Part of a small language model's weights.
Size: 10 layers, width 832, 13 heads of 64, vocabulary 32000, 111M parameters.
Training: a variant of Adam for these matrices, 1379M tokens, 5261 steps.
Each number is 500 + 50 x the weight over its row's rms, rounded and kept within 0 to 999. Layers, rows and columns count from 0. Numbers have three digits each. The size before them is the row's rms in percent of the matrix's.

# layer 6 MLP down (transposed), 3328x832, rms 0.0187, rows 1123-1229, columns 384-447
106:486517509561489515586483591550422487399482503486605567489477389444453535518480494401499468401526457500491387480441503511463503459496486523414612509507464428507478551484452486469446546493564545
101:391510599541513508439524529508428412429491475452529473442481413439557542519486497439484484571486453411425600559493594533525489511474531540607493471509512439530477478579504518530455516558456544
091:488458516466430483583444466543491538562466542500496553494565573527449632584514469551454554555504466610498494492486566515423521522487428580502553489474428519583485510444549452394497383463503538
088:387483515494535505349401498513547465455468466494541341518524588538452532508446422483472516447489473467537535451575469395547541530356569453503478399528475536472462532575537510408435602531562401
100:589453577498506602422478510555438448503506529416417461453486483548435529439489573584552425507352447572511597511515496439477441452504468449494575506542481507492463507494447483544507522478529489
102:478493556411485562534488388522565452414499380477529514500505531550413529499406554520441476640494465422502441445528487480477478570551593530605581475529511397456539465448533483500497605563564494
087:485524451466442470511552444638461552539565492545486544370603469494473579481529542428456584423554495460478502395516489519431534535476522564471575513487453477573539536493537494516497539441455499
100:536494504549545574463506514467555477456481532573453471526574492555455503491481570466490347468479548495498510485560474495593497515434621440416531498497518501526511508516375528503431507420565459
097:467413465458551468503487471549456545572469553492568507481571523462538583453506492519497496520465497544522455515527484488567561502498420501492532500525502530485476474505542518593481455405512513
090:512531479496614532475605557389464505512495435449499582477521421509518459507554438449459498496551510528416455529493432438397450490493383517521486523516474460467441457550493453554572462544549473
098:496472554462457552580433473484554447510465438509521406474466492589448427498560490490473479499527463540478615577506502474495507439512483473531608488502428450544460547450533556469441500444467519
103:515480476505543456455420515510550458519599492488581516461577525509501421513524438522449608574429500481515551604524451514466534596501501495516539531443468463432451643393557526461488527516499495
113:557534448597508466475498554545514526450458425452524509514458426375517528535344466460535471495466501475484398567469483539485560503505556512463539497502507437500554460503540501514502448537493399
093:477475529489446555407485543517493487467477487502480516450490438560540568498563582402433622444639514442454492584480521489556440502534563396418560419454468522530440506523523543517459408553543480
095:454531548541493444573467603442453516575506529512466473463591414552424492495382529528417497537596508514449401480560516452584536418553505511491579547496540525548434561586549517527450421585423536
100:560499557541519492557441531484521525454533470486500490533441525532516551460466558393524423511479563505427467544559491502548444483498389510493534446477468480432490464522508475458445513505561510
106:503519494490495457329537544569537581527538584577481552424554554498476516467481543394526504405541464500508463492467449507525564605496449561523543544490496585612524486565467392436551537508504502
095:493469438568615543505472538534521530402510567489443503476550482534523403617468428625519510443515590542447486485465434444461474521541533532548518562426522602353479480492444492458567501499481545
098:521497466524518505477434495563421462468516557489531553557543487453506586485452444422478503553356511626459451568443524483585498532526463541534450529440461530411476623480502482454532523583585456
103:601533557590518555515591509503507511504422564514559404468449571502554463500526513504490446528441529497557628468554535489495579499523546451486487435477576523392467513505457410495475479467475576
093:531472460586560520507549461482527539451507479508490469462529481420526487555511529544501517497495543537486493544488565426478593442495496549415579434487560396493508542465532551546593475490562518
099:473611456487513489512501575442404426401502418479600492495466422478530440523491404464455386553470437542525478460554536593516528505466477549599465597474419685489535556462483480475511517567551494
089:567434553459481409423557530493504444477553372486556532558485504443477450581494634497497491493521451588493603632501427445495463488495488596526584480494502465558508417437437499515559643454527475
093:467555535513542540464506405430528482494489517532539452612533485474400471446435444393506472551547499533415472534402470395418460483660525567486474488496472419475435488406542402430494517522529378
094:503404539503529522556489564525426558519509491515542456442503454537493495492494527499485460521505548495474518481562435557482550463547404556518564423495510331535407562515510473515587507456443541
094:450527535556631550457455471481462507567494620521495551550533563509526461564496599425495524448411484500490483450501563435590494392481434351533507474558422535562410512567465549592514527520487492
108:494499521493609458573536499431537529472526431560444436469468545577505416536542566472470503461478524496457522541540493477450583425582470524528601485519521469479468480451490395524500443547567423
097:460523553415407494530539401453519449531448595536533504558525513501490517504560516510481472508551490603508531573440415569564446530536528609466447602452443500480516436481428529396464516383472536
095:486598479537437488510579460424471529561536508478512538506501507496436551450394450496601583525492604455444541511495544585472552456481489614530553556606454441502512507488544492498466530545529468
100:479501541513482553510548473491498484450476572541551506524517528485435537502461520488555553435476498478501568478540521427587457498362519538485481546533539577408463438488640496516530552457574508
103:552483582498562458463566539450523476503548525405616501578528483472448575597438517520470502507431552522491513477474539480647492498532528549464445453578453457426498471454532551577443492504470514
125:505476430439518552455438495555408488493524428512495419543441466487469531501425494447517451592451440452438528470451529575390534479451558440334540430510469530488480549474537579446481411559519506
093:617461462524481508545565511542548463481500553510518482472551550490565489477491466570476541441487466470470550477439510410493491418513464508512575542476437471601439482410472452478549516522544532
104:589440414489533546494432498462475585478533429519432547512554456479459538549507524410440545447440550469573423493561544546530483477417540486588460467561465463479457407535373418619538578485578491
092:490553434531481546493510453433506475476455489593487516536442447531522471527469470496508470457477478523519515530444429618459461498490561429452474472580567632464489452466559528569492485515558578
101:473496462494460430541480453413497477556484508577486515457538418471555499486533528391549498610392531576529591458533514463514452478502532451472496480446531420509419470443503475434524464516583475
105:514456465522517526399521464535518558474549527498492437494448454399461467503489457516518466507477474598538430448375470496328486509496502400490464503522527492534518490487516518447528581529541447
106:557537473477387475523542573521462559515467498507445517517512629509545593493495509531455531532471498548510475494453519407454505512500409580466562528463493538508494497585472469539561555438573543
094:435542538513494490391501532390460563493451489494491580484533586375487516454544500548462496541511401525526447476477526512447559475549524535554441470533506491469435457449467496469584529461427500
098:554428510498551408465538433497511469586413577506488467483493454484554508503485537551488400471539459555462529457488467469490592423540516475477510424504486620443464477491518548522458490500443505
101:586387432451468476550554539510512560469491544437462461487511472427450531441629416450493398487435429419501497482627532444456533573527519519473470542491550483535535557433455469530421523528502450
102:531522536576631541482465552463509645506453561499552509468475584501514547537482536498445426438369445415519509518460552453418543490463531524518462423525531519494540551513496500485486537568501581
104:458435568490495489406498579479479463598476498495481527546580550408428477494442470484503565472574436516454524527486569514437483519494511530508416490529473415425503586354388444535517522557533538
090:581463592567516501435468535522521532519497550459480540530481507559474499486538546483628486483526344482558472424508577562525460564660490524547458423497580566453423674529492559501559485543473494
103:497499474596542422477510472369453525451585486504476527488522444499501487424520435367421419471514443501454495463437534529553427480485468539459509521602494543532483559489503591592462541445417451
109:541547458475421504409439500480502465500521478496500503496471499588420428513539508429463434515536502555485436577464475510570432505519528484465480456509485408529416596554540411437532464478548446
099:421452389495511515566537462500533432495617494497529562479583480530499579498448539503546490488518475558409509571600452428428556499518525523531446450462553493598597443445533574447557423424412510
092:370588484445422606448429491452539445567600523561504560535433627580530398544505471458507573550460493493426452331546481470519529467520518553522520547538531663460449517433469498550542468502471488
102:542504458443562432530500510501469427527489553578478406529565555393521569530562505512491507461463606459483491516490456523482507489498510486473577482461546545457542467424584515480496400541548542
101:533514561457489510536472523518509509533467517539479518401434501525469542480414499493453420542393570480495425359410543490487610593368451424511559499540490502428416529545546521446473460545451488
101:546466528510524561555473510441486522507514499466545562577464487466521559543372541468506565427486574512490486419448457449491543477513495464551461550609411491600468450501534621584471343565484554
119:518502494499462427517464546576494471572558540474453487528418531479401498581470557492516456526540537485538402524441447497407429555475558535417551418512513476493410464454574474419525414489544503
091:379519497481406476452522516528537483419514523417513470559540416540486456587522463536532553574491425445536521453503570493435474549422563532560455530513459472504451479556522430503562443512516538
089:546515553477481493519491526469517620452529499443502481432454513548450547499527508419453530452545562514480509451511467519514498472433477504481525578429526632510510487609491526543520460488502518
097:479541568617528483472498506474419474605530517423539413522486457371549470448434500522416395521520411492567517552625526538488462440501492499492519574480484526487443487567512568499532464423499548
108:504432543518489495511490488566484457533480555557577374502470400451493521478468551471364456614532600436456513547529530462547524519567443543530549503511539597514541492487483439591468454422499530
114:467482397509507413442525537492489496454397511477477439455551559529508495459500449554547523507529618537501467475541523514460497413527504540511515488486608547490512471441452489461491560588524486
116:419575602497555443443546514495411480492437511529493523528493537365430431559420501530538456553488534540503487488454521533481377476516511496530528480521554408614476414507507336537437456583527557
107:518417489522555571507599481497442532428495518532429464503541589544566519464478461415507474494495552501507516487480441528445500439534412542506534499519473535529529505548486457425520544582528418
093:571507569457470439542514515450418437461553541473519513505482336538507532554439476491524410528469464457510482406546515474516513493534486486489576491452493624464489494488498460512521412494585477
093:484570523400475552455551453486482503520435406420508631526478481505406438430525400470534591629467502509522561480522545604511490568510428533491446459546471533479609451484412477476538486611463404
099:540540491509505532496547508467527427522434494593635467452464539516440535458447487500472398427431498474466484459408548546563475469525420536494479421477549453521492541551566557515460601537490505
095:499453510476474497484492448560527466517485432456533567405519466531522544465558475570571476537511431515455458463479561493460563464551504424517483554429553480454515515428469496646508536568453447
089:556469463382465501486569433596489482563459478501548525468548500438474513465523469532445552445520512509528500490499514446545527522494435522535545592408499517473487434509570524575498494433486420
096:498428448572527416508505490468445585514587433475490501489566560504507542567541543517525478491357528454508514472496546507343529510543559522447494452470529454535531557472442505524508514505470433
096:564520524571545587553606522486439531468470554537471503457571479415423509562509499519564454513518521467405511468562533517462469505495486469487607477576543615490575500497542589401503614537496502
098:516506555528520580537511541457592530429576549519410507359468447546477533538547490432497516489520455516550410466500490509462560524538488485597517432537506555424565508510430574489429473507428506
103:536430423514598411526523564517522467530481443508400501441503530446528532432521462499546433503412461489505497512503461490449626420537505493457532417484511460582500423370486573548361552510525482
103:462505488488463564513444503456489456416486506448446517431406583540428520468472533434430607557520471418502395425418390504431552507495532583586516500538434508488468490572567515541557555545609448
096:536539453439548464539544536535445516416448418559465457541554480422473529538496461491466483544581587477500410484400477555501496471497546524472440476503428451465473504536484548566394508495454492
102:485458601450455480503604531450492495464494500512437502491523498461486575524508509403477452422442508456503494553422556549464526525495481571403481494492534529483432505522456540480555413501561463
090:476494459399457435485444535537613505482524539521458417565548472491503458555463503444336445493567435418479537423585447448575496510415520463456464553452540487531492423499409435462493456575559501
115:464459522502553496503492565452486505442530469511512431510526517474478439487512599472539580458508593498500423423501429481461524483418492544574468600518546510481505526505441500441554481422473479
101:438488476514527418566481501582567526514495472519495507537507497473439487512475545406462441449421491515505452554463418436450517479539578480529483495535466501507518397566623543533486519507549458
104:559491494431549529521565526602488582508499534487525494522559477502466493477476499450568534460479546535402521419465502454515551541447430509550545512438453539547528526546497524543599414465510505
107:552556534569488459526513409371396469534415551497398543551523524491406444509537511489537506505473506501472652522405440538499511440531498486483486555454518537417485536507416455590487455627532570
099:539559532540517520520470510478580520520585492543430345495424507490503481484466377475510526527495524407534404427581501499405431495498497583394546563566490507584537566526453496528466486426566413
085:478568580510581509456428373600431384481607440529449482560482551473524478567494499488426432477475505457502476478546466538526481479574464550558537452427474666488531486512519455522481464494530530
091:512522501453522502481437392471464476520506550552512542524551483481525505471516500520514488466507492476489526491495514515496493435459578553461496516552438365525523449457472509488478492524448481
085:428584415500518418406508518554512472395467468475540465496508516470467537521494449497600480577458430428551437464468420496514542473426519472505513569473517595388487534549489491580485536470543565
098:489407507483522412520528641547519439464434450527529489460451519522533564448517515467410540381532454492473472435508449479624519501383461582490463500593509590549588444567504495478481484444452520
113:531501550504527497514612501546475448525513536458532518488536537453485504545525441520526553458376453537517543464531450469447475583482443559481489379536470483475477514553538515541465527560467530
099:527526641455539443457464563442567438476421491582566523495505481489483554522509485494537561427470508552466488483486429506602561464418478496541474458465389466459529556542483555530516526479589496
096:589461354509561582453505551611507473545470495491507480476472565553538459517521428502528503550500498515516534513467504537610408603546485431460529538468472460439470450515476453447452468505513414
105:477533595477483515389421440457516608475552543481478414355565484469464538521533569541550524438576520546462564413461548405475453480415457493526573435446489520490489541530479510578572500568536484
103:411475564546536542535473512388509453465523522517478444561480583531430542561483473489474521511473422553478536518560606516490493418489508511510543500490489548410408515484495526474470519549525471
098:520550428477562458490501503534546519458385545462505478525420514488443499531466463542377527392460467473474542522532611516405510509472453523361446495548507518557487511439525481477470624523558440
108:417520419438491481493481399464469462541450519552552558512501506519482509625379505470546631453460471523462537542520469391475459459529473482520555472498504543546537592533454430445541557578461505
094:529590469451503507557529478453492506459506414532562492532590523494534431518505494449590583531502480542425540514470558421526544535469582515516521562459517470569477523535527452519545501532498481
098:536447573437508479465541453530469493421511471599540512562553527446439464473492450496482491543485540371541533481522544415434464504590496434533552424554504660533490466501520464486510486459520506
106:510486569501483448524527521487363423610528482489432521477452492488477475528532525503542436554483498443484444502498500508530502574565472462581529526480458465502546550461477544526538531452480453
107:629502472445423541542432468517572532383494502558516492549596533465425505487493508473498535515454521502479522536542503585583475471446532500436577513536525532549515450518439451479398508457447450
106:544529480555503439456495497602472460410440611373455532510476498499461522523501500433517436463548482592540507533525509441454541505436484513497482550431432440526548447450536526465527562597431497
099:544494531553630552422503465505395466537525495603500579495585490567496591520576489452490399488493504430547435563400471459560516504551486470477440514454510526461421430446479507497406509517565506
089:417531523428562426485488507500527494607511564541556428463555523529550588468606527442494415417393492530516507516556507425445465579497490455450481494450421611511524532447455557564520521530558437
100:555486532484477427445444521486505620473499572532539505496467496458493578494467483444507473449485462549558488550497575555368499476481488478487541441514584555494535471441528487454533542483523515
091:541455549442515503526448476518497413476508452558583523449535451508505564464457500496571564444565580561576497490472400536432544456442637519520498456509521512504507531428492514546474447594512516
101:457421377472496474426573422485546443423518500547468483528497509500530482510508424471421425508554544502472453516422501395521535474437579552539466598497546515436551488474558425523411446458543417
109:510592609438548578520483436512456487545530413505473476539458524460517509492516442555502533531513425562452520531519547514451454448497424535494460512464527530511536541460583470564575529493429425
094:476587519553474555452468558453518542417499518492482477503605565523491477403451603465514547387514516454509469509480418509507503567489521523540489510487496468370490566545440558564477484551496479
105:499538480482484526522530472432550562606491585427562512498522493443577492532560617422573496544402528440461551499490517556404614364506581478504466496487552538541544503463464507507455487473576501
092:474394482470362506526457475569460547508506440530458491505540487490482516466498455579550569449580575495361517559511497498563557566399450456598512559491563472496482406478495490538483589560461451
097:468600528535443492539429439469494510562498565526440463388545532530561458551476564432374478529550494495580532506492458521429543451481548513468503499487487530491511425476577559467470514556413585
093:568444465580493473565624538564547543418442453485459511404593496497506505474439490505497451532442537626467465438422529541528428542495477568476566462494509581484502560469492552495458509527515565
101:473505441465518427588493451592442474541542458512579551443505449469565431533554455637506511451478505542483547428520537458474451428505471479533464512438553429471520427409640451451550457578548435
088:499583456453559526482538502534464444459543575499612469507518465406581505518468412460503525504577385572455562579494483485428446451544449490477473498487546629462435545464494522455539459540438439
099:374490497542495503437536485452512518420543536535540505400468529503571448547551493599483489554382448514483425472483411498485478487525471551589509426534478513565539536581502468391548547451559383
# layer 6 MLP up, 3328x832, rms 0.0232, rows 1124-1230, columns 384-447
096:518511424486528524461459500549489595523415570493450474551432483442485488454515489532504451514436444476597567497508444466488506504472458464478437503486516551515501395437531436488563516474433520
091:482538486486511541494496485531520551505535570478502427522570462495512491532502548465481496470421484620490494502381424416530576453486546489464574544525541551509509427526511520505410636471516467
092:499467507488547447503484509503411489427395586498469593496607536430427556451559500469519505551640545496508492476440555484512429504513552439447480525535532479473540496564428525487512558431430492
105:566452477521428504483504555503538521519465626385407464542467557529562512533423532481503431404513457427525497548491478482543555592511502486490440559498530534482548504632606552467582435502573516
088:485515443492576423408491477502488588556554514391503491560553472470483505590470441475562543503512504537462552578537600554482473490440480465457428522454439470516466498529489585583474473561452424
092:509528439454498501400575502463454494514466506593465496560653433494530429534545634541452557474461407578540522575492427471492487497561597520568465516483461444419530470542486530530537555446510547
099:525502466424436590427509440412395530510500441478479562571459502494578478517504482449567492446535448525459513610488521585512485592556465425480499550547546477496602524420474455500499476511483519
096:463472435573445544509562502486535535553574542484438499473481598599535502501484510515544406394488497568509515532543513594472491506449499556505442553451397466537514461478501516489542395491359519
098:548505463497512476552463512488530439509421547527528555416453490494523476538505487461551459407527564495504623625505538503478552525559501519519537497488530510547526522504478576471562438505487582
100:445576473490511545464524430411483431459621508461517464452494425637503478510538518550471530468455447553465456457415498505597503596454529482572489560435557439567426475485501608485446546431502482
101:469454407419408467489455537523580581455446483470602570527447391474406534592488503532623504515510422505469581477477482519544513462484601484438638452546426518553475436546512488523587539527457529
105:596455469582390526535515507460536546501500535416572447450527453439485533566424443519467447636459453506506424511547512484527466524449532526508439526472480445493576473539495512545511437558453510
103:461395478404419511434488490412526531487528543524569618494413446562529568536501464494562569467398399560540517417488494437491525528451629532461493600575437515495498467524518512629513462383514563
104:487491555438590492503472496530606493442413484512544459573435471423439434546422499473568462495497452531490479518456555484529401503450532521446429485449391488453564472542493487532508487479460534
101:495457521551513462540491424549454437493477529495479499459517566452542434521567535559479542539600468541548619509448514420588524570443539506569489668554485459479479465533507454562535461440496466
099:498454559513510432499527503520589554536525487539513517552519528470542424460424459502395569526516530458473464471519532513534601502438431520471559500520459465533489482521488475485484462546469460
097:546458517461472605495579458437546524488474584515477433551557590523510473483551616436493511458427561539553474537534451486519594528500519529391556470540526553536506432525542548523470369523560497
093:473472440500510565523470505397433417534470458495477512538491500491529497509454540568531634395463556405510557517449565483430479494494565450404476562516416472437482421517516452479567544534592497
101:469423463539511569483462470511496500496512544472564516611610458499471465476479487482472431535485436538545506457492492541518520536525427474456487435452509448499502452515487478576518486475539487
101:593524429448578527496497527511503472604429466538524555449402387377560420528487531519461469491565462481503519556400497377457486510466514568444526564534428380460506510580562392378538617486523444
106:496502543483575401549487446465491506532422488502484538520467531519568541444562491501555495548457490547452534470441530509499405533429576571470447493521507518532515430476439518453466504522554438
105:506542527488575536487520521504475426400452467526509455532498457494479403448442446582474435559487512560576609461492527480475484556428569512451515568512487482547597549475486451554522536451461469
099:434452514521543465538450456458491464515430529464527618475584540561431514513530517468539593444495460560558457464508546613519568572548474502493500532504461476532537518540545557496576438628563525
109:469566412525459505482425501436504472567522559486613563488517537585461455417491497471542462461557544560554422509555538489431592514472578523435494444595468320507471488530532558521506468480441502
110:407539544452499519538449532555412476463507526488541512564440493621481435505430556434556487463489447490487523433433586554423539421485582489436540526543448486560528427532598528525459433530481475
122:487558441448405423530420489408505500500531501514523528558543563566558508472557568632512469503492472530483520469523501513527548515549537489439597512509507498496504510565456463534445400548518473
097:556482508510453583527480492561477472427440547489555418454463445516478529442466523518472528509458553525400497445529425451496439481531519533517495526529515529473516456523575498525343466481532439
098:533563428499516495480435532498512477473447471489497469588485493573523470482634472466478498474572516495573484496534454505590530423581535483469479648552368514485561473446503544473509557508388493
103:570601525440407503432533524530542460452489531492539556553506494541578489535513584560467476463456531606560566482430473507541435503479596449494486477493459463466475455504507536401469449514498351
102:511532417399461522467511525452518485577434585500463520490479472571486529445540526530462531515586436417367470544499452543533545392498521524486469614528453522554532505532456582485494498609550529
109:644477447441502502487565401470458545484440523590521559537538481471490533612508471550517577482441427560508533463542562486489544568475516545424462487531455447489445436475538507409575433555483591
096:509564410533503562485505483484493525505438434499504546543532470495616447537519592495486559542419467545524472572509502569571477396444580586566574503447421546552560454474502585480431501530562441
105:499523535499375509442480465430418511495485519647503586515423482513478453446517526515511468568484479518455584503426480444477580558524478538490550470546549403510480446510614508521545504579453458
092:450474493569527539557511513530481473527576542458534464583506501448579492473565547606476481419519450434493521482496548435486597422448482487421506568460444471432515475576503456465537530501522545
101:477573534508517548459440449575568547478478583540518506539509527496510563388510417516430464444438528541472537523538484552460457515558495491408506578473480381424564502426528466533452494484508526
098:568452521511495598520462378568545546377528560475496578447484597554528529505518610566460507460468460522457449434463516546532396473466487570444482475450427521616552548480530520474538473542479516
103:453502508526595363460527470475548461543441469525528589519444489495546509509536622410548593493519527566484514424531397473513454467527519400583515542472506503590436522465472504463464486557596557
094:477519489502481434470513473546450456457473504470555508553539448594557430524503544437470518433392560470434551497538502492450491479524418483449527483472446406395542521509563569458539509518499495
093:569464541538473547519408449524439505414497428508549458494524535462552414478473392510492447512540450489475436546430489468566484420522459617477444524572491447607484450504499518399463507446492570
099:495482542476451514409457451540578539419496466429559553551535563498565478509567564566510481508505480512490497577361571479445567531447447609468421453525514483493475553540462472479487503493459453
095:527525542430490520491561525479539488480429458529405502591468491536451497439552495471601469525478579450478445525491488579407452562427446446486556525428489445500498471481483455517530425542439543
094:524445436539487554397439518568500423514447529602476521603504502487560460500529415501516469489563545444442515519461565556602534469538508526454473462442485474449508604548545534546490444396480543
106:480475465483461509439431419471481493517448528456481512478552570473591492448518514532523486383537479478485512482384476410526465568524538525495443584630522476566529544458478495533509478472515471
100:517423530449447534522436473508507489572467530508542489472547530537518466529462555589556517533566496523568484562478557434488583458552561541482448562563486415491527419533453532377568427520484465
101:478430565433558504523440468492488517472494504525581572541598507463504526502471529581487513561533497539369516527485442497413526523534518563497528537547507470446515458440571507455586520443539477
105:461468531486513526500509472437549572429474510451558465557495575462537419466496520467550494495555519531531606479541543480459403501512547559445458522500413544439457413559567476550488458542564425
100:598472518560530563418426461499500534548501529550539488542494604542539524495474544456481486445536539516505489412443443577457410472540486541561497523602363528476452492468457576487425521564424479
098:482502497507467514444496439504532562505509401504511579491555483549440453563531444429568641530386564509489459616438524460386434540529456463531500457516532526554446540524553513529537538430452425
112:592515501488552501564425494486471471528446419502537566494428522483536508462523609520574542542570545590496569579436488449572496564463449484554482500498524448554591535440472460456511535514433503
099:440450418465437511518569502552595526544478535456533469462439471460626496502414439500552460528516538502573497510511468472507572606488466470507361556530473399510532492524515477474535505470474517
110:510531415500538431397502486459501441526515506441604505524496522561424490490480486539491537555435541464455490554445516493526493421418578544374457529584566406528601456521546615585563414542533464
097:516593442503515457402415557596482513477475502529488541538449446547489512503515438493476462545408509504477495623556476448498526507516471473414575582494583465512458449544453470524442523495590498
108:419505490502554533429419468460475512570452468526600522518520609544453484491444601541614515470427570513550522421479454544487452447503508510479534600497430492530548388504485558471516490484537515
107:486508429493610502438480453499517556488473518513456504455529455466479478529534577575533463582559434579436481533366504469541523496490495488512487520541519456592608570459536574396479501462436526
106:527487518415498475540494473571489448496467483418433491493415551581538568435552526438638433453593473550518521487526419426508466526525415510502571530496425546541466478443586515514428474544505430
094:559404559455485571542523428477492503426552479491471557376502481506513479486430539405503432464443425494467563490498490572576469529477518487587383507540554400436403529563576527484466529576456400
105:511476402480478555492472435522467517510462516501489550603525549520498441493451514482492548535448505460393439421494497492509434515419555405558460490548500497521508458440535464424510450573522452
106:499516590498587413490419473507495454482445459363523448571474458514399520473454551494503521472522418561542505485512537561510539495439497457489365455541442438497494434539519488480430449576475543
096:411474418558497447482496532544538487360580425412492502531486479487453561454532434552486461438541417549443489580455443476513487463527548460580438599464475507426557444522495491540489472556472544
092:426576504555549557446553486598491436474479567516506471468514496690439511496578596453468531563500431503466493531465462514515527498496572520599606559516483513529562512528537453558534484479477486
098:519496508554544443444576505443492541483458556497497431505493481525544518522471545595504495541501511558490584563549602486506489532423531429483448556509499543499503469538493555527551559565519475
106:502496455491522487422515567518518606549544544526599493593551483467560419549590542538404467604460487476471654516531535496421571483547496507425470550576414464466503525470493592449447466495444466
099:538478464459506567395552595432478489429529506378517462589497460564485398561578606511465474497499424489460523505513500540439467434558564503465509483483516517484471473519422523535565486583403505
094:446599549510517556517585541556490575467510447452484486518443480519530482474431561586617455478552462550491592440455449514574359432541462500487445546505504529503513487531464485417550503518416526
100:591530572418517509378424495435552554513424470415484519550559520496548451561468496459515552506522517451531488464536523525520510529598502455452488435458465481536560513499481527560513538491488514
099:460499454405513402537479477526540420539504560510508527517451518478552481562481442462480486506443412474548535516603410520435516510388506530486561464561517470526429527478577444580466405492558525
099:408629455433481463476524464553468485378476464476449450554505617507557490539561474524415647523504530594527502522465569575438477436537559430479514411493533494428590382598518511515443546488541387
103:532531568440474509463486547594575540554459510407542441450487512521462469555526553544590498485496587544593442472550558500482506430582483423467554435488444430509545513543566466491521500491406444
093:535445436516510513394480511522451533542457507514529496547511494530607546542643406432560462501512474561546563505562508526497437509544575508597564528479396490540544567457489472491438539440432505
097:510649526562512538484477536504533559457458518429596618465535512476470482375526468568512538513550453583497421500516543490469464512433492507453479555489525457406467537570501586441444404545484481
106:473519431466546567461537514594530566541517538478542509515458473555539451544528545512442519543454454451496501567497528496486524513468522530569471483470502439420476524605551488540482589476474452
100:527529487551393448457519461493552524576466615446587566526465584510468521516450521469566445496502536548522610549474607431549481490483545526539376479523403485496546481479473435515520430545534488
088:536520525588389560450555465454505430496431461549527456583514588601510521490541466586469465514580524498544480598474457437549451552517442540389448400498532435583408526516402484415516485482534530
096:496485479524523535451471542518492408533457413516515617514450434499469419503498524501459588459544469453513485462481524454581556440490538593430471477565559475563471477527470483514494525461560498
092:528443453587470465510515468544547440541416537467511605473470511450554509477409481451503432463600502508530496559532500558532479495547472588497484465454553438464602509491553547467442474402467440
101:505550533503452502472514527563553465549532397427474556529563485498526449464487494482531515427596458470512510401593441516524443544474426588511407468461458486447583470522520462545421522548491519
092:515504475414402515486499525517551479425461454498540599592460572562536460444451534500540516562425484453477521457383503469494448540532523508418554559486431529492550491426523528498457472509470480
115:428473449481538525430491487525483531517368542406478522529549564511619501501491568538523497479541504571509489448513543542482538514523525578410468450533475442530524550488496533527457560514505412
104:515476505497438482481460408557534523606441565496495459518501510467537500541525555465507482478564566554545567594399451461561527422434564431399542581616490501601487469551577568443495533545445440
102:447463415507519417549529545461532520432537592484545535535464463382613422545595530498471513473500441510471490477539610539537408551522536600498494620453502536535500541538422520377488453533537511
099:546460463462436596516528551417521384470473542449447519459464481510467537569445524568507415523471545509431490527468488503548432446460576469403518540541534489506494592596519552530474419549403454
107:514495502433567465446522513508492459454488496447500558436518542553435452463478479545506475546460411500512467512558554528498519524492551479516487591524468464469564519505543447542459425457513559
097:482438453494384563518529463490493512398480547558492507513445497379536525520519501595484552527484566544462470587522406571506388496511422452478452458542464419563411538481517493447528389393413560
110:568518447345437535362552446532540482489462454545490673542411448550506518477491509498531513481465498513441506497542557552448490491451478520504406530565523399546485496458553505552555524455477500
097:513501525525433568499411439618514483391495521544576543582540526615389435456510486464398511482576527453559462474545548499497458513482411474543498492505441420439442502539492490445533424547480450
090:582509546400560525540491542448464517520436517482543597500558533539484396548519598527592545525474510568545473433437513574437414486543516443484498522464490445496539502585516424395468500481487546
099:496453498457464547451558482552440501487524509493535559529433459509435477479454558541469490529489416495521603524505571453449490534482524491523464509507530431503489537498583516499532519523462466
097:493478452478453556494439485553603471438448552515501561527380482416459596506512479512512456504563504587451528467513474556456507501464560478516536489615418453490486458566529459521571471537504437
104:569452403447429506458539458522495505627462432545468526487398449446456497503560522527484515533557509535528461502490620524497484449569559512495514518564487516534509460491496509427406617480445527
099:488460441536402403479489420584501464493399519429501506504500500498471470515492441524448593421506443414467507515590523482482519441516433579481441570504566523446516505528525582470545493427464569
115:573497529440455580426458486491484472464511527431604414480489549502602385507565509428545543520424501513570482552471432471552468480452476561481595536589497502505511417502484537455500542454429517
093:467479447501442551519500460523551505427467513403491486542477533470547391438529448463468503497464513551512562482491494406459493539402456450435516573514492505479483467524494512510549426534487431
103:497481452460576443483541507532504467499499456422452471551515465594552476425539515502495542452495457495439533548419513584536492552502527600458455515575519547557480488452460538477519479525549480
097:489455478486546562474551472590529602487416435445603508500485445417563548417540457508542551472520392484505488501528531380610483405431389496498387565434552461540434422506545454584435453482499527
087:438510571496446552608474547547546418480465475508551485608580534435474452551479499478544467485477468508451478460465536436494426511484538495418427492432372535532587497563489510527536453472496442
093:499540484470476477490485509456424466510484527473598452456510466538521447448555622490458551448423587493539508422461540525551501478524526579470541564475498544415516548471585484592530483427500417
097:587561428386419500522465448393511455476526543398475499504503465648438472604450538473493607377481460564582523539538553598461500454521539545455467362499463513432569524552519531474423511578436506
098:491552482564469479465459495477529503381523460552474527547519480468461489444551585464551451538549591457512457508504442551584473444534501527485471480576462512517630489444469527496451471556587476
101:517476420507487483480452468571384537514403486417473583440524506453475502480513497511555484373486545537432515535588520477543489589532531508520536441495428451516530529507534453454433572525569493
100:550616531547510459535458440422444533492524494411536513519514544556497392541552403527514493475440481609547576446541504501465544434477469526530485543428529489471531521480398486542374464500489487
094:500457446545505433534601445460611483526403492437444540487487492533551511412584595439537552468454494508496488453514444503497418451483575513422536372545392479424634504486522515503477446482458596
098:513497557470458408432491522538525562389509594462542529480550497526516387507500536481467442500646501479433479414521552439469560443412461509510500514483539530530428490551508549505536534402498476
102:517520377439423508483464420599560563519508538442598436562515513499478506488535451521516454573508476548528542542543467472579469468398512533506485508540505538592559488534486582497454488509443529
108:576522453458619496451586406483495558488503478428581477586476481520506578518416478482475513598512526543482609474496512449481566533441525459526461500481444453450523519459524576418486591554557508
100:528473501495519442518556404442484517450524539444469508577424489477421456420475552525487585443537591493494583550499608468457526450523503493582532515477487464471481496490547567460478502568531440
100:540454497464520477488512536497420477484471489447495471511438476453416475459488445434583525525520419457478541535427501490540531530478483586426557437553419426495546414527469511621525422568406499
104:495457593501512491483432500555475581471451506504554528537545618470533482416445458522581431463447527597416472510451453428507534480566527474467430511558430492493575460537453521502515498576540400